{
  "num_hidden_layers": 9,
  "hidden_size": 192,
  "num_key_value_heads": 3,
  "norm": "rmsnorm",
  "positions": "rope",
  "rope_fraction": 1.0,
  "qk_norm": true,
  "attn_scale": 0.164,
  "tie_word_embeddings": false,
  "parallel_block": false,
  "lr_head": 0.00425,
  "decay_shape": "sqrt",
  "dataset": "wikipedia_en"
}
Each number is 128 + 24 x the weight over its row's rms, rounded and kept within 0 to 255. Layers, rows and columns count from 0. Numbers have three digits each. The size before them is the row's rms in percent of the matrix's.

# layer 5 attention query, 192x192, rms 0.125, rows 28-63, columns 0-95
163:098134133135129112127129148123154167148162084120154155136183138097170138118127136131093111124158101133157073108088144138135105159114102126082141170149107090172106081146115120152126134130155125145103120135129105193154153131114147165111141118084134134077129138107056113121132127123104124134
172:094130111134135146134121133143151090106151146087136154132142152136154068148099070081122129129129131090161122123113151126106124106135159149112100143190148091156114160139121133130127123159114120124134133125082099140129143142135110148127156136159108114110099104142121129129126110158129140131
168:166109097135102123116140118124137135135102129136117166109094124158132111132199150120133103176126131120146162160183096134168110136113115129108129116135169100123137083116130104117111154131137126146137114127105148115137112141145100117093170088147145128113141139151078105086151109142148104135
169:121140119113163134128154166120079136158058110116136102126173165135137141151132149160125122111079135140135113105081139100147117115161159129078115160115108168143165160139150097151141073134138123162124103117129149128131161181137110081109144140099129155163118137124130077155140081112133107142
015:141103122151130128144125109126149128179109161118134117100087148140147112143127093132048069141124149119128141124146153090118100158106128081119149086131123088128097118103112156166121127129138155120150146124164137139091109103101144143147156120117119111104093126162176152089144173137119123131
013:137135126137118138133079136136123097127098133159153148127154117140131103125124133095167144066113132124088076134106139100112104113104110110115160076110174143124157134130140160138101134099117140124179106105128127167174130131127121167157152097138146121104090142162158138103133098137205158152
012:120153167090168108107146155132122111151151146083133131132137165111099118159117122110112104140106102124181117118110101162144107158153131153144112140121110124084190118126109071130168080124121104150105119065136133138089172120121135133088146144126151142149138127125137064123158114140120086118
012:138162070128145096126129155122108116111130129121144125145175136120183124128126116139130142116134152130139132164126135142133140148070087144156096131096107141149091172100139130118135122123167167100146143189127109130144127167157146134137116166134097128102099094141129117158136131137129159122
017:119144125114117103138144110159139166129134130141117122152128144107093125127137111116108169100149119124116187126108095109140143148142133162135133145108122109124164142143150093122111144139149107161140149147137118129082116140118151097151128152135201115148155127091113130149156116099132073175
020:133143119132139091123134120126123105149115124103150137122140153131139057112123110100163115116127121124159201097136105124126108131120121162162134122113136130082163118137155106127130143142133128116127133141157144085093151105121164099135156140114177103113156142132132118133145121107121081103
025:105135131146129094113115086158099110123120131109105130137125155118132110150154142140137132107126084158128147144078111148131118142144158159113129164117124136104174123106150099141084120152146142133102121110186123100120114100143130044155159130128211111135173138085130127129139118136143107124
029:154143139151145135126106142082150144151142146141178133143109098145141122123087100101115114154110150091113106123137134119139080124127113101156139096150123101143090159123110142116150120110108074112122130122095071156134118171111091180128124122139093131133102088176141129122069132153141147142
032:087145130112124131129116115174127131094123139112102093145142143112125131121144122135180169101116115156142137146088084113137161137138115191133124139121104186122174118122141124136110144159144138145119112152177151106130094097134147098120180163103183113092142125094127121141133136122140118141
031:129169098149157096121091138122114113188139156137166144153115128119124101129120098117137091177127182111125144091173149108142103127150111102128120083149112122115154130142126129156145154101103092132129137123095095128127131125077095170128121147128125130090125073190119146115115120134132124133
031:139103128115092139157163154088139130130128113142143151125108152172140129141092129140083092114139089118140112127129143169113113131109123107134124149132140102122071138117108120116137108129148130070154128119072127151165135129146114109133094101121115146162114166100141139119173145125116123133
031:127131105175142145141081150160112159198138194149112130071137093111111132144169132095167130126118165078137132162147161100123093108156138161147145101144130152123130133095141106155114124106087117171122127139138125125144152089130145096126130155147117097134150104125122124125097124144122162128
048:101100134114119146126115116145145158080120115076095119144127129107106154152164115148140180129124123162130164132082116103121137120168159167086139150140117154129183105142146156138079106150133139147120116139168156088097112102167146118112143089119162135096131131102133097145144138135143097145
041:170116121118131138160161139108121093190122149193122161107118132125131134107111134141131096127094114083145163101177154156093129156116126096145130125135150108141099128134116116125169150095150132138129155106069106137148145154106123140121085117142093125113121105123118150138124136135091128121
052:141151113149143113121123158098100100182124166152171136114123163122144088117090129126129089166130129104153131125173121126133128135100095121175116108110113103134098129118123096137167148107125097122132118122114078143123139145091119147118129148135130102129155118138094162127123119115081145119
057:130136119106120117134135142111102106152121158181152106111132144086159094092096118122101065106104099098140080145158104166129117126113113130156154083115140116107087115115144106149179142090127093079115137109112125156150150164059137136128100133133126103128151119142106139155129120107096149137
051:127134192103122132138153150168145117125112074134153164102104152142178080125089106150118066116162133116104145113114099117139145153118151128135098145122102121100118131134098163128180132137121127092120128136103124150167126171146087132148129149102175118106148111137143110153075128135121111113
067:110130150143092137115103113139132149122119100125121131148127099155090160151116135147158169126148126132102163122137141119130126110143144114123085155145101138096171135167111176131115090148112161128133135168159135089120118114196130102134163140103158144135121123127167076102080117137161105113
079:125125146103117122143154149162141112147129114132094155106123124149112120119147170145138153081106119113114146111130184135126136159142155192104170137157166147121150095153142115081110131117170150140151152126126133097143167127145151110149133121143111115074084156131128124117149178109114137137
102:140106163101126178150147115099177097118149116181154161109084123131160133133119126143130145115124132125141130067108151114134151136114123163110117134162173096153099143137131133114160158122153176131168155099104132117131164137171135115141083100120102156143107126109142135128146135115079151170
115:100148113154104112077128150126083164116115121113133105120149188098147100089074110115099103146157104144111098197149093124149117115126114105145132131096089130119108099083151143146135156144098118113134117122169128166120124109102121131122153143125146156144168119156121143105130098127116146126
141:101123106151134147135116174161134140126130110087126169101161148179140146165174114101116122154142149102106137120120113103133130102134111123110121131150127111140130128095096119116125151114107088109137119102193122107113137142145086110143113111091129154144179146111120128165119129184141133109
161:148091096126116119123110122108120151124124135147166181126096118086094120122120126146162131105099119113174098102086110122109163118132113136089105063086114111129127126157159117190118132101084130095143164160180105104124112135105146085090163161115152089122127127109140144170158152098115099131
161:159141126115157111122126141151168156126132103120097137141150108156100076095112077141127087108115142146137110142106094117120135084142116139082083136135122118137086091125185099081125113173129116143104174148119134140134113127114140119097108130157160126137141181146151122146105160161149120123
169:089155156127140084147114137114097179111112115112139151127120134099171142110163108188093104131149116112109129124112123134140121115143131138123133102106191141140090126138137082138106139080112106122082108097110152107166151112129090180154152144132089146168078113144156130117110147146077110129
164:119151082119116107111136119155128122126130091179157125130130196156137129132138097150141139138108178124087134079114138109121120179151128110128145129124083151146116133126137150143144145149092107140112149146146167148139150175136154173112146120104128132139120139126123103114165114128090118162
171:123118148163115098126144129132163129130098119093139097152137170131094131108160120109117119094113136102105100131165150125133152144129156149111139134164121130119126157128084160125091142135143140085086108128111140126136177128125113144108100119158107172127113109166111113163167141103114055142
164:143150132122129126102182136153136101111077117117137114127125126155148128102179098086131122101115157161160095134067141178075120144075139129149129099128133179115101128127147160117123143139091106122094162169153124109128129138149115142109133136124161093172135157149139145111106113151095127149
167:109137120089140115114172105128138099125124130151130165111095113094143129114125140107153127113116118121154113088129113117140140152134197097108099141119121135156109153104115111109107136105157139120123140152099127123090144073201158146143078153143146147129140155103165152114100091098138090150
173:110098128118110105101128141122131135142163116129150148140150129134115108166125134099157121142159174130131127091142166129116146143131102119114095119104146126172188095149174180166123129105128062116087107148115167084165148066140186108127116122135131133134097063133147118107150129118120115121
173:114110113140134122136105124097102127096132102076112137109185140148078153115167149139132122135119134165135114121124115130140166105096184127171107113107142101125138112117071111156175136135143125163121157104120133126127143102103122145145107160084147111141139139143087077102173096147146144175
173:100148167120084134142118089149117077119141172124121131146133098134103101129149143123171120147130135127120153168078063131106180149128165124080151171142110151116132112137128132188160138090124144096123126093142122164111112166135138149137159097130117122144125115137151134131150149148109132130
# layer 5 attention key, 192x192, rms 0.129, rows 28-63, columns 0-95
179:120116104100127104113100167122136135168113124098099156133138078072126147129143128127094129099160128114115143099105117121127177187127058127128129109153092113113111160134122114152114122122137147157059104184177104190151147106118081134101120122147151130113153116137102108093128139108124144135
189:114145120124114126141148128123116096131143121131114103108108156124101111125152120087153093098141171106118077140148103150164162122127099172080130137186112058095155155118096107146097158088112122091130162090099092108100119171136104120134110118130143152136116114091143095096123109135171136156
188:173135121095082099135155116138155169146120109106160107126094169121147165125208149145152130123098084102125169107165127142132117141110093133135124122156142103091175138114153104120131128133137166104151116103133168121152093110152109178126134071134139139145129164126112158137168147138134168152
185:139153104144120153119151139087091139123100099115127176161095183106107087141164130132127146103142126132129109109144129125078133132176122166114121146111089121151133130142173152177185084142174113148117093131105152117132155115134123100154138124121120119181104150167130124110095117124175117115
021:114126128191080152111145130128162127146156076136103133126116104159103132151108130152116141100109125174080170129132121157163139092099124184155142164080098137148130124183130090145122162145149143108140202151122151125126135104169151140100122133166139183124116097096143119148112141129112168110
015:174121105157164064126123130122124151134139170118127127137147133100124123124139114131133108092144133091127128076112102080071100123111082044129098127118147139089131122094115145145127066084108114103125137128108098137102128155091099108132120148097120078101120130133101122153083124129151081144
018:105130121125096183160124114129134144115148061138118131096154121123119144103108131121113186156116162169135156157138141144178119118129155193130126153128144127159148110190161125105153150171148145163100123123175147106101125107146141140144150145087092196132087128083140156103148103147078142132
017:118125101178130136147130110144126165130133080100102119134143127125090104146134171113130153128093099147137161148159106151146153127114125120160097082177122108162147114144138048127130124140156159155142137115110136123118109147158123114095131180135125162171098128115118136091149112151131139114
021:105077171151121162107117163191138154150139082175128140110128117152119096134110112122134146098128108114052087115153124113115147107121117120136115173074118131127112105143144175125118113110164117102147098110086097126114147120138146111131162078136149139160098163125124094130099164093098139115
027:127158154128059201123132168101130133133172101147132165138085131108112124113114112160116145105118170148066150145115160130182138115144142166135127127139155163140124135155139135093131178156117129143137179154134128128153117153131150130153096139127146183104117109110146116159138143141094198122
026:134143110151085170125137105127147111151147097122142140127097152092119105090126118123099168076088126154141121144151133153156104148170108169099121104119126137166141109135167085119142172169134128115156138109117182130165124152114130126143139122126121142097124162124122148124137093121098161114
027:112125131127093190105102179090182141137116112126149110124081113137140130102138093152160094175167176094118149120143089127121153094099114094146114114129093081115147188165139147124172124137121178134109138124137145119117130137144129121119111125140127182164133063085116098129128121127112153135
026:114140114099086129121165122153076097132126128160119142105133155115136101137149158154092133073116106115126114103168181123111133140153171161119154079089151143137126088108156128114099112112135087137131114087103166143163149149096124090154153120121141093085125175143097173102106135131138136138
030:125127137113066165126138142102165137159091105130177160127111159080183089108125132157086102095158128130126131120143120131154146139137173121145144097103145134122117156142159133092159158126133145120145117085131153112158143140124133129147162159130136162133096162115095113140134074119109168120
033:137121145146138111112093157114163157108114149129147119143127084114139116106107116142171135160129170123108133114120099067128110088107101082144109174122118080115130189106122169126138120145115146127111106142111100121129096112147144165136098148124076128173142083130152090133145120138121132104
036:110126140088097184134126132123100124107123110125145099109101151118095131138153139145106175119096112125124166137144172112088142148154165190100169109106162174148124076142192127128109147154147122144119111106120125098085134144098149127158113074131151123084135154107124145131137142120106147163
037:124111120150157108122110113160080126119134134123100130126170129122078136149117144096142171144084119105125096122092187089123129101133150147104128111163127143163134080089127107139065106119131097159091122140116069141109157108112146107106120088171113082127169145153151180121128134132162119136
033:140142173099105136107127131085141139094070166104157107143058146166165114109145111084098127115151142131137111130156133104100117127135125090135137121104150112117135154157135144107158115104117171148144145083134163131107122170147166161167137111099173157154101155122140087126150124130133127114
039:117119145130061158126173152147139121150128086157104145103106118131152092125121118130110114117139137145096137160162118157174095145149157151144111131139165137063153115136145115117186108132139137110132139101153165116176146117148113138172123166105156148149062163085117096119125117128135157109
051:136144129152085145133146126113182152126131129138126129154100150097154124114109104109090108103159124178076153103142083184129094133119104127136090146147140116088103130139124142119171147123149166106139177126148179125134105144135129135120158144109132149137115156138137069122152117102103118111
054:123112134166137133117123115149155120120135106132128109139123109178151111160110117121135090118183132118098107129127107135113128120115109063148120175110139102067126180107079151137154089125139121124141157141124146156143107102159078139135126162111144085182119137127165081160138110126143097120
062:111115092149172118133122123109103093099129166155132116118168177157169179132116159087122115149118115116155071145143082126083112123114122110098122097142073122155111114144126129184077133133131108135122146118099173176124105113110106121125117125124144087111129124161114161115116133109166076094
068:148136108163199104134139124084127128121150161113126144138115119164112150124170181139133120142127106146147140083068111110076137119124075131117158113080128085147145195145107128126089156131136173151149144109099149132089090138115147132132132095104159133117122132125120082155130127122138069122
079:178133135125118127111123145110126123150101147156131126141119107166149128130132126136164094147157142133108101105120141121098126144158157083152126140094127099067138124099133139122124054098135165144112121122110112132160129131123121154175146135113137081128091119145103089171123124128134065101
118:133111129138116147130138147115131143131142107158111146076174144100144117141103145151120123150174098129090155136126104144177097127146117149152101120173125147131106131105144166149129134135086122142155147093166138136149144128154121088167177161124117148121140128108127132104121127104118107131
139:096111089098158152101112082177128130157157125064143125117140127111109122138096133169101123117111118097162134088106141162119157110109114116148119149129172138141136157089103182123167111135099099070130101130142138111097136112099103125101100122094168090129137093138108149144083112164119135135
165:134119105155127217121136133099110104114175135151156134085140165122163173115111162127130139102111136121139090150126067113093117127100122134058085112136113116127162115149127089124107103144145088115133149162161142116151131114115104115146121125104166101147103124149164120124144165136115103141
168:144135170174169121163141136157126101105105139113101163124116120139117115143098075128108092152142154111063121122100141160140138087134120116129118114131106088134132140183073149142117163145142112125136149133136174157144084136104128077105116145143161142147134214118130102141117125135124120117
178:142125126135133117142173165150147147135147135103123137158139097123102086145151117177125135100152124154105147111135082131160070136109086159116148124145130177154123119106105165155147118136146132105122127119114156103144125121159107135168071110115081149131098127132116124140119131113150156128
179:170164066130116100117115137124126124105127106134137166102127130120116102062109113098128151166170137133145143114089130099119160147144139122107111130154105131154128143201098146140135130152117123126120101122117125142124155156136143146121111160099115161123160147173169111100149145102121148153
188:159153147132141095085146104130157135129164149091113087166138152147118091124135148113140143135116150079124149134135148131091129146157129110109120122144139143159125141146064126157112129123139128176125120163160095138114122103124151105100132132174122164110150146176075093157177087131092127121
175:137135111079074111142142122142083132123085154107133101097156119131134129146119080115108147142124125141124116143112162140114133157092115126105125136158157140127147112119138140141139158169120123119133116142121124137142130166141114140091088113140093079143169134132142137061115132108113084109
183:147145109143110117147141107136153106159121143097088111122113127147158214098152119118119121110100109097140099115105108087123109177099173124127095085157101136141158160141137152117096148153162124123147124114139101146119157104126161096100125161152058101136105093118171140140085123150155135104
191:095111131122153131126125102163113178127169130135121154096139145164122102129130116080173134142156128159132111096144132149126115117100108096129136116089108166126153154127157129175061128124151119129095118150094140126128182107110142065139138110164097170122117136093128114162127142160133128137
189:152182144098147105136143170102131149122121144119126109085164102136098159174128136158108165127145103166116092134154139143133131081174160122118083091150105106119109110126112097127159167157173094116103136171135170143114148113141117142136132124120158119135111100127104069131118151121165132138
185:118169130092131131116145150112090112119127137134086141107122066108151122137132125115165110163129139103100119168111135155152126101143114134149146160130117102141101113148189162172115111127129123087143137119118118100118058153062102161146129118143122152136114128151106131131144161126118124159
# layer 5 attention value, 192x192, rms 0.175, rows 0-36, columns 0-95
127:148088134154134137105139125159121070106131190121145135157106108127080135087121112118124115135185086129101137132098126148092148155118128146097097144150116121152096171084169129080167104094151168132156126140119111168163102124131119134184143137132132135123140149091114101114080113110126126100
126:152081110121105155170114131122120150130116140125148162110116124072140118144151157128139124082093083137159119132114174151107168129118156109092103131130118137127124123143077137121131170120113118115173136150126173134101115118121128164181138113165118120173147109148111140137136133152070091104
126:103121059127125123111152099106156115123095163173131096115160093148076086165139157108160163158150091149138118087168128088145167077125139167070161152149131129124125138128117144126108151136126150117158115142135097119144120108120138127119143135140111104141127136134135109116125129115086119171
125:147135093130105141102082170174135095097100142136155170137118110180128112129124106154156129130115100135179103099130175162122103173144178131147167164175111111133160089150117157156126150109096130163126111126150131140116118135128116150142172105118127131139127125097154121137124124129111151129
128:072123140141124139098153116125125132095124121109126143146145108156137131131138127150165066136131112141087134137142151144104146089112103111091161140150134144148181133099117160117119119131104106134090123135124133107155131120131140152122157142108129126132144097084134132081121139063167143091
125:146154136117157104101116117127079117126082091135112133131142125143151109148119136145117122114119123128095124138148115083144118158109137148161099102139122114156140170104143162083086149114138116131136128121131117136119124123121124157091127108146151152130127116132123094122092152154101083130
128:149142148116126151089135100098150111127169098123131084134179168093108112158111131101148126122158131129115110144171147154143149118095117108139133109130153131138128117122099146149129103174190154138095099084136117205123137135117106100107077102100123105114166128141126110132129127166134159115
128:140108107136148090121127105116115124096139110134090104133088103071122148132124088105094138110092150168158091159156127121083142119084110136126170127141150143124152145135126118164127106072136129114154134106157125093157126110143112156132103181121161115079157123081137113114190086149154127094
132:142151142151116137153131126138137096109147138116131109138126125122120110140150153132133135093150190115173142099153143132171123108134133114118182169087119159162138107078128144132142167109146143124117143122158103116103093165154109077102166116126069151149176117131123124141111147095150111104
125:107140081078125136140148083147092144112104169115147153105131142141087160145084154123128093128143165120118146143150153092151104161108151135105147128180135171097146125109103130132102108131114120157110108162079164111174120164133117131124130142116164156133121147101135108210141162119116116087
130:147143157146141100098110117085120193144115143141165121109082157130103128119118138127126118104170106123136067152124158149128097125166117132113150116146144121134131165142131146114133120143146158143123114118129127116140122115143157177074145162151136110116089117094109177096166136121156126136
127:135123139132151154136064144101124107161113149133108141138163111141115117148115106154186173165128120156119136115128142136130075128106158123088113129139157113157146162105126166136143138118093118094124149169182128125098120152120118150109116127119145148074165153120147108144147111113131152171
126:133135114091101138107096116113137182122130121130123143118146130154152122147177082123109098148110100144081073083097101134138124146124138102102164153142147133142127108166095098063138171110190159138129134147107110108097118106115112133151100091104142135116149150100116149142122105145116140108
129:137079138162094142131121150123094117139129142175121171133116108165139168102126149133125109110135183126109101131087138168180129092118133092109135115112118142129131127131103083092143167079141126142106085100111131098128141136155097101137127132141109093109142122164144114147156135145137152157
126:107127118109129152128138129158140113084131153138108155131111146129120123166163131147119166155142116131108161149103130122097114119146120157119119125156162150098141199146129123112144151132122111092088111104124086148118153116083073126113113113135137151175093142116113147168138095109131142134
124:138082102190097116133146152110145147109126141136108115122096148102145118131145085098190139074113103151172137115125144129149148142125138144136169115138124109134094106188093151115116143157115086109094097171081143116142154119113145106139087107092151135083144124119104127162129145119167139165
126:143178133114136149152137139159169129086083119132151147120123144150113141134151145168108158156120135122154094140081146138150103138096117110124127136105104097115106162086147116162134095165101130156131154111129089108141138103077114147113127138144146109139140131097141109162130139084135133121
132:104125145123137105099134100153154138147111172110143170119099105079147140163092131132121104190155167113163134131103113124139156146089149161089146087074116115141139105133113121128111118107152099113103150095114115158151112149158148104130125103110127113097122111128137139104118133161124154174
128:120128140073155108131122160134162119116095127092137135128109122149088096103102156132133143149116149127152117114119089152148152131148137133103112108168085127144116131119154142098111139075161105084132107138124161126136122110122174153088126123095122112152153125126169152115147117110155129081
124:146132079109106122092133132128091129118133140105113149110092114191138132141109121117130117153094098139103109094110118115139093106090090136110129093156152124166122146124158072148172169140118116140100110135142127142101085098136137117108109123155102151099115111173105127175131133092176118118
128:141134149129111105099119089085113099108106135118117089127111125125110073131175144137117091134094158105117090064146127119101120154107101154146104125113098195112166107139121124141128158128085126075127108114128094125133123117138106109137150140125122153133145144134167114146135176119152101157
131:097167114106109126103137131109147124092125129126208134119128124104138099154091184098153106097172081110122130117122111114110131125119167112124078114103133109159131113142115130081171121107128128119154164106140098120121126145147110093086105133178124115089098123117132152126130133097166125171
125:125138176111101104140138107126125097135140123148115158146156098159149115107164137119115118148121138135152178158072097096100146148155114127102162125077137091111142137126113134127124161125132133164132081136127137130106155145091166117092169122097136123135136153121150144133111140143128166140
125:149089122131104120136124131128084154104134082145163184147152113160132153103154099137129118144123137105150086140163125120118149208145094115135134081114170099128127112131093141139132085165126118117163147107152136126119129145143134103164117136114114117127136139122095134149101087079122092137
124:106142139122164145122161123120140102206090137160143108084138140086133138124144156117094119120120141148125136130098121173105127188152136134162156147160155158123126148118130094126104104153088126066080162136132130125133124094135105118097138136109120135125106173124119115155151109171158167142
129:117097164119122110150127134109143138097091120118132135125130114152127110062139129134123124141119159137141147124133167149145168165087137091124127148128180077145089136126156156152149139117164119128135155121128122061114178108114093127103161154139150163110166121156117135124111157090126069140
128:125104096104190156126143134130143114066139141090135131116139100135160098125130144150152165125076113140166120140121117122117110136164113151147126114139145129091190100110101108158153149132126168132118151093080101140146138145122164133156108195125140168113147124125125154133120122087121186131
125:099103120079110156137108095139135140145140137126099153149136115111112067103130081157140131133113103107126114142130185137128109135142093130110098119145154148104115109103124112132170087098133128128091136109128114133169128133128172125049097121108129142118110126158141109121128156143128090135
126:128114134107123134148123126163113138129112131138113104139082131124092153110111115125092170134099121161107155121154172135102098173125121115102136117125089115101133170080101152156160136122169109139138163150125100161152109171111129113108162083108141151136124114102127107110160186132148136159
127:151120093134134171120163114120098100164134137099174158129147090148175115115146123139102160153177124131121115111158157129095119130099146150160157150139086094116142111124165162134128146115141091121155112164129186142171084104111152114115106129107140123100123145148119170184119136135127160130
132:173158124155101128082147113180105107146150140146140142141153147098127113159139109116157098171090147131178138105126095088146129106127186127128131113114173112145093144130158121146127119102139092127171136160118126142178134142136132097134111125112149108136145139103095106085142134155175120125
126:145099127127105121120098127130164156106137075117125149103134103157114138162122114138159168129126136117180198135107118180163094125086129142159146136092095175100149130133133120118127130099136108096162127157137105111117128136125101101125126114139198107119113149175110106101099088132162115114
127:165129112151104117157111155155139134149161107092138099117118146132109124120114158149124111138120091143142112132139121153129105078112174100116149162108150125130142148096152109135114137097140156103101104121096151161140150165088088156116158166105101123110134120115124121125093147101111112162
127:109103088139122133134110135121081166176088123100118078156155088137133131132163133107102113123162126134142150122077148129117088120105141148122129119173127125105148124140114125176152158118153113110151133112113097165127162079105112122160135090097150129121144162073138134124074129100153117141
127:104165155135129114123119128138108160098119118115124156089143100111114121120130089132111152132111091130138181096126170147083151152129127122120121130128114119125125158099147172140124109131161144093125141116094095119150124140145143122123129151117103155097088119153083142130119098129138176140
129:171106139127136139127128118137114090149151121122157123114151158133151125130086159123147092134133095103138116144149121155154120161134113124121168155159107158138137134141136175146101112100129146106146144148157102069147131168107141091116134122087133163136113136159138085130109079126109110083
125:124158142146137129158167112081135138145123117100150144076122118150158126145143142098174154134135129181043145147144154140120109178118162120121123138122107078125160111084137127151126121104149089101103100129134093121130136161137147078116104127110135129141143128123087179136116118124092124135
# layer 5 attention output (transposed), 192x192, rms 0.652, rows 0-35, columns 0-95
125:114143142140137117181095157111136182114114127105104149116106145119123106147127155125145110125116141128139178144113154121136134088104148149129129089108167185103149081158129111145138133163144143155124103144117114119090165108153157135139100115110115116148129101112160160119154172129124161178
126:110183160121148095145111124088149133152151135116093099157172161160135081146144140123107134122124138163111146136163115146158099140103147106099172144139098185128142143153165144144154113107114141153087143117131094126139105157118114125091104135118136114129132183154132130113163129149191131160
119:145103148120127114136144129102121111120142129122125161134138129122192125130066112131109119100117164094128117114127153138108145156108087114179084080098144142176118077155174146123091106117125105089137144174116101115129118146075127113169149118137098091102110179105121118114126132127113150100
123:147110138156105142153105126099162135160107110095099074144119157096149109074120159076142119080140166134087107096148071132100150108093108137126133094129133116159120114141135119129122122099089134110143179162147115093124140138143140159086095178130118094106106128130123119129113156110141124132
125:156134120100140123144145099114149147155123133160122130146104132115144129088126108039156112119123104112138139129114070062156138153115135129090103127151150091116120132108141135136160115138127131150122179096130133177091145128126141161105084133147154162124117157159155143125140114173092138125
123:082138095138108133186091168158150073118140143124148136130076129149141169135117142109143092111142153156104115133170107146138164101109125129109143158095107093127135140168131158141135148161126106114159164142142164105154116160129104084175115165167077156119134132107143149129132148118111115171
122:126164093168098150136125121151135158087173185166139156139108069134133145096101128112135147139124092106165147128109097124158073126136128135150104116122162154085152114148096129079113105088108173124139136162109099139099135107148152145119135140100122144131110123131123148160146118120151168113
125:162171161155128133112120115117136138155133113152128135144155112144124133087115145119142096118168100096112150158129164155117154130149100167147069116132133110120148094150140134097139113136123095159084116113142139144134126105154082087135137120162107143134137151162118150114110126121151134135
130:130121096146120140081115121118122100163185157158087121123141121121113133137130099134132125149152115121086130133141134095097098113109081122107132097135144108099133131148134127082136159145124155085161169135108136161141122110099128174126121137124138140125093101162117117106137166091118112099
122:139095158112101129110145144128155081145147101074107127128088139140146134120139133131142111129107130137122130140130065154133086146134118088094082115082128121104114086151126103117182129118136156080110118136136126148129150119157136124103116152141114126086099141156091150104158090151152154133
128:099112056113093166163140125122132110105139105142127113155143114154110143129161104097137146100108105145111143122102103165122183127090101159141134097134104142109160112146140150117139092138130102109152110134150102164113165125148130123186130102088119135114164174132105131133097097128119112134
125:143105157099085136136135150153072103100162165106133122121123111130117130085156115107111100066096137131160082101147118109148129153131107091130181111090131141128122148131109109141131128157142143163124086114081136148119111120162123108151114139106105107174109159126078153093128136112156151137
126:131121135170113124162113143157051131108180082112144065118155133091138133119100131111142135139119137116171163132110130130141125114127116171144125143097101081104127114093153130156115115132098110127121143102126124156105158173112149110091118123144138055128097140157133138104122162074150128105
132:187133138167120116136116110164114143122113105107117106120169152119114095129132120137106140152120082147140153106147128139077141145121120119136130144148126138098158124147157185173110140179095120136102141152124150184140158104140170149164116131081149144134142117129100108117138104116120121143
120:121143118108154123141094123127127102109141115135117129142132108121105106101088087090095118110160147127148123146122098099131121087092131104130099179140077111127145121122120120080102152118110144143148139157196130134133159123154123111152118163109125129138162158092086133103131137121156138111
119:149122171133116154118118125160121117140152099123129135153125164134137127135114140163104133116106134103108120096123108139151071123121115146115122141109111137122173130135148123144160095091141119148104145118136148131138134139156120131093172130137109156136103147118150097134128142120102133106
126:116110125137113109138130127130123139114121124086139150112173096109120109140168104061174115110123110114102115099160111128131106102128169157095115111145115115144150127110114145105103124139087128135156110134099180112161128126181114145149131100144104143124122131160157093124179140143093190151
129:148138098097123173147146135102137107096150116157150141125177139191120078092162132153106124099159081117121120127152138120101137133129134136167142149134155100119146148119118139101124164110121118115134094123125120108139140140138119178091171117126131110158104142134125162133152135100095151134
128:176117130131161143138139129139103145132134117137082097112131143087139145162148086168082118115119137118100136095133109140113078112108145144133137114128149116162128159131065183145163104128121117152146136114163102102148108124132131121146112138131074129096111114162098148124126109143116130134
123:129152150149078141167116067091157134165119103110204132140109138112112112134149110142126113118141103134174161119135089122150141130144124107126155127123113140093100145159102132107073099154166136150165160099117130105172120148113156078108149138118133117174149085095125158113097143148108121122
127:141069123139146173121147138111153088132122166114135122104135123122122171103142133127091120119181144127111191153119098158135129109132144147090151135150144093116114116121131171101134126131111163122104119113119147105106141118133114162081129117139121103140124180089136120098127063076139095128
130:172140100150153162147120104130113099151115105178101127130116136159097124128159144152100126137129137149107108124135138109148135157122087116105124132097119150165116143112118093105055107205153120123158119142133111110095136144133107100150152131131166091152132138117142110121141095171078092092
127:134111071128101117148132135143142156114113168101148130125141142131156123106120086157106125120103098134120147113099131105100122135109152141132138128120107126133115094127122139132116125075141169158112111121145145132145146115119109078119147125127131043111084124137124134135144083159109064126
121:155094140118125140139073120131123111140092157132147114139080103100102191146126120140126090153150123142100107111114104166104143100155169145154136118128118105113133127119170146142100153117148145132142099140107135126122148107111129137133130109142169115123085094105173112098119122128139183122
124:132122100095122123137099143113149178098118096133136158123128104123103141159073131154138133124125138082132076120143127079149130110146155112095142130126108130132120153113129147091114136091145103105131129078142149148151148151131115190147124085106124140118191131169127155124114150120148109139
124:138096105173140140142120124116134135146087130152152132144143134144136130170118117146103118079132085161116099112105107116131106106149137131108145100134136114130118061108141117159158145122147135129122094145135152137105095145170130105160091130139143135179125146126172108148102124133143215115
124:106061157121093102169145137161187136150111112135130086131130136095104140138153153139113128115122139148080140139074148092073134125117090118127113102149135100099094159082125148111119141138111118144140090106135146136171121117140113124117169177157103100113119150124134129141079147128141139105
125:133146155174140133097093153111117102077097145143109106106089119121138089136142157124140158073166164117164152143078104124093129139109153114140123154101131105113125130114130115118125144122183093144131165147119154137140149094117107130164154161129159116128113125133092160112152107120134160140
125:085128114129163161127156132113163154142119115138117158110140145106116125159143131159200099100151161113134091146140092116120159125132166149148159137097153123170085109153121118070135098109144087127120120167123142124136119102128148133160119155129144117124112150153124146114088097129164172097
125:117153111134121131114119150177123156118158087123082108097099159085115128155136136089140143119093126147108116124131109125149108114160134113089144146119125133171134128128122146110072116156089140139108111130106085187149145160153119136091159144181118078118121144119149099124138119123136108136
127:122114132079119123156120133108151132120126143126118086117147159160122120108119128149111165112103154083088119136097107127155133105145142140117081120114082148106139138125112146115079148156151143153107172114071118134100150095138101109145161117138097164154087144154140138124132107111098122123
122:124161138126109121122159115139141097116089122153112119173128138101166149112171130127156113131128131105113121138123168116152112122117209086118143165136144109117093095148104132163118119175104158145087141139140109108089107154166135202126175104100090140173106109121133123152107185109128146128
126:138098126103148125140164155133120116154148123153135171137131116119136101114113104171145141195112135166184120126115134093121144119127105151128103123100154125137091157173144204148130117110086140141155165109125124106137090127184128137104082078113122122129133151160125154142135105168126123122
123:149149172132134131094141151152139137123140135138177194124122202085108119075136129150121137088116126149115127131140145132164120142145149100134131110100148125145137163093153132120139128155125141134146121175155124131096162151162131192127102139169093165117135135138106152136150131127085133115
125:184090130081142127136116152105143113118132128164087162128113091124139131141177144127138096147132131147096111133101087138156144119133172121183142138107130142105138102126130112153114169098100121115148111101173140138146118142107139131129156091124146075104156150114197189148130126108123111117
128:142142171145139126109103145150186124059087132114126166132176093146120117085167116162134166161186117162122186111109132111138135100113147147175107124120079107132105128123115107130134116105105127140141151089111149158090118144139105124139128130182115144124100101164133157112136145136140125149